config = dict(
    n_layer=10,
    d_model=96,
    n_head=3,
    n_kv_head=3,
    head_dim=32,
    d_mlp=384,
    vocab_size=8192,
    activation='squared_relu',
    norm='rmsnorm',
    norm_place='pre',
    norm_eps=1e-05,
    positions='rope',
    rope_base=1020.0,
    rope_fraction=0.5,
    qk_norm=True,
    attn_scale=0.192,
    bias='none',
    tie_embeddings=False,
    parallel_block=False,
    extras=['some layers without attention', 'local attention windows', 'gated attention', 'value embeddings', 'hashed n-gram embeddings', 'a smear gate', 'an embedding shortcut', 'skips across layers', 'capped logits'],
    init='normal',
    init_std_qkv=0.0184,
    init_std_o=0.0184,
    init_std_up=0.0184,
    init_std_down=0.0,
    optimizer='adamw',
    lr=0.00416,
    beta1=0.9,
    beta2=0.99,
    weight_decay=0.074,
    lr_head=0.0109,
    warmup_steps=385,
    schedule='wsd',
    decay_fraction=0.732,
    decay_shape='sqrt',
    final_lr_fraction=0.1,
    batch_tokens=32768,
    seq_len=1024,
    doc_mask=True,
    train_tokens=128700000,
    steps=3928,
    dataset='wikipedia_en',
)
Each number is 500 + 50 x the weight over the matrix's rms, rounded and kept within 0 to 999. Layers, rows and columns count from 0. Numbers have three digits each.

# v: layer 6 attention value, 96x96, rms 0.131, rows 69-95, columns 0-95
# o: layer 6 attention output (transposed), 96x96, rms 0.142, rows 69-95, columns 0-95
# up: layer 6 MLP up, 384x96, rms 0.139, rows 0-4, columns 0-95
# down: layer 6 MLP down (transposed), 384x96, rms 0.132, rows 0-4, columns 0-95
v69:483509472480572538480428529456505572569535455554493560474483570517511561533517523501521465549442481542499499469523466480478481540537577539519468423470412525421519516462499510496473479528459492491511502670510546470427508480539504507468494467506479473565506476541486505537480492471446510553
o69:535524529479446581608503557530482428485557546505534533480460535484481499432470434516512606449577447479519573513479523500536491460501454496452511537423501450544450518494501463526524530505488517520497455469524511561479534499408588482458530550505478508488527529402519532563517475515552554456
v70:612507472516497515566563583525461448514446434510451562576542615423515616475505540423498456547495564303568486535448408369487515473527533508444494455445413449368582604497465596470540500675390514509500548486507485580471527454539496375570454646556531483530497476386459484542439463547395484546
o70:431447503395479577506537514504564592474547493467628482579431449478442378504539633604530503434593509681492556461558517472572423372502603505494515512487530549464379417383487487537359525399534551615634572418574572455504454448490488512533474424508436570574545618551483443438532542454562535355
v71:485481534400484551491613460546485482550535562567522479613427548453522354558447469469523477511581371629450511565440479487552496558542424476536474516485489544558564530477525556563524497454525600436542531433540462574552490605518511602527454549418552618516483464560413451457465503520470497414
o71:485590528412490477524524595507547490532495512444500551506526415570467590387537510436474465477443551441525336473656546465435438396497454513528460438589570439485527569494496515452498401532469393570499460485451598429497555329530470476494527461536512525486541525484584503438536426400438555550
v72:589569479605605457505492620389553628488485508562482475393515599556430600457531548521618529537427554515484471503540519472488536567492567540492632504455416520495379449444504595507408457606443549519395505594480554381408428490519426510479462585578461381519574443518469549542440350560530428536
o72:483420456559436598523430455572463426518536415468505375444449552386557466559512492576523541472578327557506650339438476536497484502544497507527474617320508461499538436489484446530521478513632463397531537475652511582591600538490531479467512472472528454454521549389540610481514586506478579477
v73:435481464433480508444437523403497501523499407422539432598546485470534651392474542517314511523400468453562555385456566521483479469473479518558456489456498476389528541508488474520529516537424444603530518589530497647417669474475515530507466507596441482554476498443523548466513537470484501496
o73:500469608552569501512523538503457521462511607556512629487468498570458454511517455508523462484732474464507495569467498483568569459539586550511530438455455462476423458474508500518444619511511586470528514455493445368489389589504514481487551491407491499540549482524410444572494507561466573552
v74:492522527432526487525551385575478517531507567457601535537468436510565409537466411523529487562539374615444535487504558524580420479449515514527459401512496507603485420537433434546478498421531517516532519467519506543551541513481509538437538378373522509426473598631497480460499594512507507476
o74:450575511448460501530411581527490455452499601509442539542543484615475572444417497437458523528458507443511470548488522524363559546546456486521465518539517534457587589469513543434515349563441448455452460562351585557444497461580556467525514582456582525569525395498529413519539423482544439589
v75:463481537541538538477552470499446515524504431460540429410521504518535539549499498527581433420511533585524509512475468561489457517565442532442493519517432451516431506451500440512478503443442601406555427544501506439437527564464463571515530543439435542545540477419551518569447524386428527448
o75:541478438502433517505451474443486437523511606533458553449476475473467505532569466499500553551406442450547486504506425515450478456443493502558647476479540497538524594520577509545562589467565401532487468402508541472537522506384548574482509470546488479484406518528484555503549421550538429547
v76:481512483471386460489555411499543466473487537537523583542546447419526418488541484449452569479491572448504493429411516591557503489455523476463475412561725440473548478589490484502560469486511403595479471409517499555598563492458543467528575458440597453422411525485602460421569570523557521564
o76:447523537486634406441469443501507542496490550499417527512518491527541453502393493469498473511428640519523447639524451449516611483476443493407477559605382572466515507478533486454479531500485581424535531540460473408442486538681430494530398533530450521591584472571467484517465564467509498449
v77:514451515481524501486432374533462586586459498514567590523521528411532489493439491616666429595449382404548494464534473633421493422469478502471400425412476474519438496430560463545529479421548547521519479556485495436434580559490504506484432393534449479537481549551492446386481549456432519465
o77:478464477455500557537510574444400426513515625462529454420424479566509549483579516390474558522557546519497486568434448448537606470496559509554604557538521391479526504491513493473463408493430450491555511507448521496429490458488544468585601595472579499473504450498496437609620400497550471501
v78:548495493420512522523552507524404467470503474489453458556467440509534602499409442490436429498559367540461586570536483336486501448487481521489497551493504603400570506490478467512505533427530567513559517559513486590607493538549553481532415494523418631498531585473436455520448421578401578401
o78:490498512458490534536539511491544504519480522549513560525459500500418470553584577489502487523562537488503368492460593551542447487579539427574461435511560442534455546464460525538464470491405438532515525524426535489454443433445568498526557503506537485415533471552474475441529520499506492581
v79:513513527435554522523692413503526548490596547501534419528461493471511498434551477480546560621391325617395576451397564585587497455404454575591446351413617461584465437509609431568581553548556554542482536371483506560520571548554487531459458386406552428442499507612508501443455525564476406494
o79:462529556506535522422349664549492468545535611470445592424536523480572611385451484502520541488645598515555491427511506437330580571533491468532545625503472519455613438449628524429425420611439480396365514558447501448519566408576561530488514488465565457708575389470503456514560582389512663606
v80:481491492526562475497530491414533594604506464602551589525524544496495498551482495534512473509453447552497460485491542556519482553492543520470469428508455414415469506454467498534426470558473588535489480661539553443407533530527482545489483513500428428541502497492468537508481501397476482523
o80:503529484523475555601427546516462413467586541498468473501436529517489456410427377469481554476577418473571508521493386508526549400495460527532544560455508425477491576526482487496489535459515480502533498492580571491515566486519578526476511537486492504520503535441542555578527530532543542490
v81:514466512500428469521517447474525493540474508517513577591360499441471496629486590524556486584566462359526406452461512673443512446507379453505362524475490451568457575591648524545648531505515538432535523478512421552372573557496510461521381514528458570592518518523458425407516670481448376418
o81:457447462442547547478564665397430528459531460380535457425487437504465536399599433491534497503529589511473497537629401454573554441478517530536556490604537422387595470522491486438363520394470484651489459488526425397481419425546421531591532376504541497549468441523476391586640291508400566491
v82:449489511506544565482544424513452542516481432452554449429554440521548561471499478542542448459480549568508542481488492554429474466535463560468471492478491468526431485447475413493528526443482588494559455580458510484492557556501472513507512443462407494533514538441564485508479492455424503448
o82:570491480488469500484428532444468464533516636536465584447469520488485489566565498475502554589502442441526492525458454480508472500441531483546610491475462505498541539492579525547529536497493412472490484493505508502493488507383555540514523486496501487508467445556455510560514470538606428559
v83:582554494539549459607627458470525603483505555555571516458426557539461509441534466474620526565462475499425584540462531473519595489410476547568524436449558455596392418477497523543529530560532644527431536447454502404537452531541445529447417427445495412419553443556493484439498441590509387468
o83:463451505466457542453331609499502459504581437424462402464515534446603514538507533553527548532588477533511504332513462532433481523517498485616472670466479536438615453485609520470441377552551408398439531607547467535480606440570515485553515503500543482602497455458534513469530643480505531514
v84:480515527521554470496519527488540490457543568403394393350518276662482447459534443509364551470531544713448471404504624588559387549474469499479512548625416482573486507615494376502446516494459500512563565470472506610548558454466474499451584546395432471527572568580572565543526582465624481459
o84:577642503623465490469467461555528542500454445567406618585538547383479498546440374544535516589404408390502601622483421554315524660552476535494483427400528552420548517528469572523592508536470499381339419541552479506584492620540507647435416413410604430509475366530443493511506411574427482617
v85:477414498486519518485488505430564544600550498561461545449553467513479455540528533516511520553443483496497458494471469546517476525545502525485434457480457464423498550543588406477501488583482511536545511654487549536380542501533500414524464522540482463572530530505509511510474489427521470532
o85:572553485516529546566537523521462473521512492492531551474467560452478509398492374502512599475536488522581543546481395455552559463486517499463553542434474372469478481507494537499518489423457525520455456480571544461545549518455554560485523457500487503514495483475517469579533499459535588458
v86:529554528563566443545509559519514506435506526495411508494459465568481484542538486543482514480556469470458423574663563508486519465439487492500482510510546471613456436587450554491472547584611471423439528405473497362544438457516510449439528430514480511440562513532442504439508469574542460509
o86:421493428568449531468479519502547505492536375534509407542542561446564510510413470500483389508497509516448560377422492493503432651517471474567497496557550611503578509518442494497522486500462557496501501623517445620490453494528494533535458500466563474493385464506530521463498545519459470543
v87:594479532452446512519466513558469443486459516513431604549444464472494512598500526494540450573637520384526470526523435500516507432528437459458450542502442582547579613552599565550588514437537462426515516413548402559511458491472566406516452517609511595560529512491479426487494559570422504433
o87:439488494390495517465631538456483553498438485460510470500454452491432509506635585487505502479471608563446482495547576519538478499539546465517484468537591446491493484491427471493500520433410510607559514501486468475461435423510500522542518465536502508430507473526440408476578373454439484457
v88:489522465508544519471466446446544570533463499600603608418635497481423483396511445606587529521420521529580408401430486669393492521525564509406505476538519487463419488357524531516445441434470536651467462616457517393475488472438485590480499474494448359558486472490591593396552564396541538581
o88:552518518515546497559438459493416431508472614416401406434377513468591472549513469362471562545486466464524634638473435482554596440426521543477566585439427411466523447578514469470536545539537505329524530528597506514552625568551546488492502635454499421413579546530422552665520522599544500460
v89:442525473559580517499387512510477527524458450458531495479575501511471574518454453582535507442496476521530486510604503490325474508480584496447544552504439464468481430417399573440406491495520536470478467655449537403532435450544515515446523451508420454516496485438474512502510499424467533526
o89:552468448578433492608492467499516489469552534564529447474469556499508439526434476487456497573493394449486564467370521502571489509460557486532519474473491522493477512563474471544529552516511511533543558506506476656479523499440537454475519647465558455398470551523505558581440516602554381551
v90:452495539462487491463577541490533583470510599631418528542423456555460341518471489525473509464596493654486357512453573589473535597582442455464524616579558579644446556468537604516526518436519601483539548449483469522541459615484504617482491611433447542595542456586438516439514482486631485373
o90:542609499533561516462534516503555461504481434415441480535531466485544526483581453401458406540417478396538418559703457467543404512484396603516428409485545397440636508605383451474557444563490380453451429543627557449546572405538429517488427399531507453347534482454542603536554409466394543572
v91:512498499513448497482428413565493470470501556537567571519484522429484429514513506473627525464499539443544526511501419518494571461467486451518510474457638573567516461442521505508566461381582394494431431418512482401557421505447533568475525384534622531440431460532540450417563535540498547545
o91:466454553425528414462530439499435475542443499479498418425505484557596564524531587432485473456369625519419446506490569478523532521431469502458486583646441520559503529532566458456509470541505547486526510535385418518437523484532434417542499594550454486462490524481502508500443521455502435438
v92:421490512465500520454509512494520516415571549531475394471473399557471489446539495489510552485464439618476587486491514547516565519472474503524563598473619578557500484482574451516511552407571471507513498464439515530567448492500519591448506436455503523527500444551486534469536434553615482460
o92:572515550573560463449492470533488470513453468497474581451528524531576577513516473491527464511473529415478424524481599503448470597535486497510479486478459495530546464566524485507552502606471500395350493552519403473529556473443496530485487499500482401414525483468488525549462600464434545598
v93:478549494507450488497532529493547445426568491563431427495465526498452425493590534461416538469476491474468498476489467579545522547456502502514483473520693459518523533523512511490519519544546444499468495381465487519616507458538534452508515512485588534459488432475511563542510446567569447567
o93:504506494540544432430533487518589515523489474499467507522557503443590502458400444525550489440496604523495479516531502460491479544509429468467488516573521597556532430530537477476505572542486588462486495531563437450468464525557475553480441476528464457527514544533530542464465628479471574495
v94:596527526510510435510482491521541512520516604435476590485482435574553468519525525496496530597536538502499455460501589539649462504460515481502474476576418557572483472639524424559454462558441355479472558401546502576381512459372475456447580521453522455512532597693491518466521607515611458474
o94:413523533529464589492465485617447479445476391468493476569535481555466566493489474489503493467452429541481662560532463567339564631622454530433469516441517490447527519428493520476532412474526565454474484544459516492607495574622456542532423427419532533572508417416488392493592327480403493460
v95:540513491532468440502535489441572528417484554527494490414491442555453475445534498500538590489496583540482503497440536569480541493474482481511553473562655504563421429530514489500529456474501490616455515483460502442540464515476470496506498460492498407448513513542606444460588503543579485505
o95:502501501542559461434408442515468505526459401512424452464513539413561479559499486542512519538488483468497528537516446512518557550456458504456460592505398505437597473509515529480494465537553469365442481577538397504513568554616424489506480499515490473542529458534464559515486562523500492494
up0:458491527479533463547502492543496430519536581530468499476486447503518524447468562459447519455491513490507539450502474543468555492498473417518522476527504419500481464497483449510541454431387511420613470506437453468461534488563493455509597487481499509449536466551490472515625502498493439527
down0:467468533465538564512494467483517485407487502463467480564503529519503486513478520567477531484541467457530497394541488542527427476505434437481465462596518438478458400489415494504545456456463555509504513476536571429559524460506478545505482532444465494484471526522493420403500517483526544522
up1:476470531451387538474544438536475530491467453488556519544476551517451449490585496506518506467519561491529540579498431562570571492558556460477434446404574400459478497473427443525559506414542513473525465579543498419458508578621507597420550483442506443461547460498563578397594500439412516487
down1:525503543481415413496439394542511439500616486520390526394509489568444462527530477515508475482616503473439513524511498514566533501518576448415516541418459439450466568548560495456566510492501580505468448523506429482559489473508558469477421434474432518488426487349432525423490517538454520484
up2:476496455529507445548483469546567472499538566588453465537464500463479556501514511430532468526500593471484438489381522497486531504516512497551485450503500489548560493482481455579451487514453462507434549568486472501487506436520535501449499495479456473498568561592540525478510466525507520539
down2:496443501451490411413533472521478501503425519464526462479522503520486501460530489523525508581520509553439611476530483437524501496537463442505566451421501517438489453458559502518543536451542454548525442497535509466493455585465495520481457487475525445451447440497515454603523521515502551485
up3:472486516476491594451470429491403466428534538504485551550464563461489468486401542537556507480592507495517479513412570493478475508498492451494481444520466484494456517495564454597473534529488479524476553430496553496520547537555464514554490578609513567414546543585524483520593425500442531532
down3:448458484551509422497626520555584587517415506576470451468574485488503494464563452506525510540480469563544476546561489539506510471426503503589437500459554493466557574464486433448499451600527523477472534528527464498512427455502560483435529497433525488523484481476478462453509514552531478426
up4:501446467457466473450574464469545554525498456467470445444526502442524524552581508564487544472381499533549524521491535462447586544396514559576523434421462490548692423442459492444483475450524552527485550445508540438600488528523454484438531507485478395548459553448460609491455488476560484540
down4:468630602474547613586570443500527444471536460497503540512439542558541410535539468422499531532630450449562541506446449551564479472496588519456486590454567521537412549496455475528526485538453451489495511550501560531438465471553527560473427477462469535507557474540533521488602474538527464470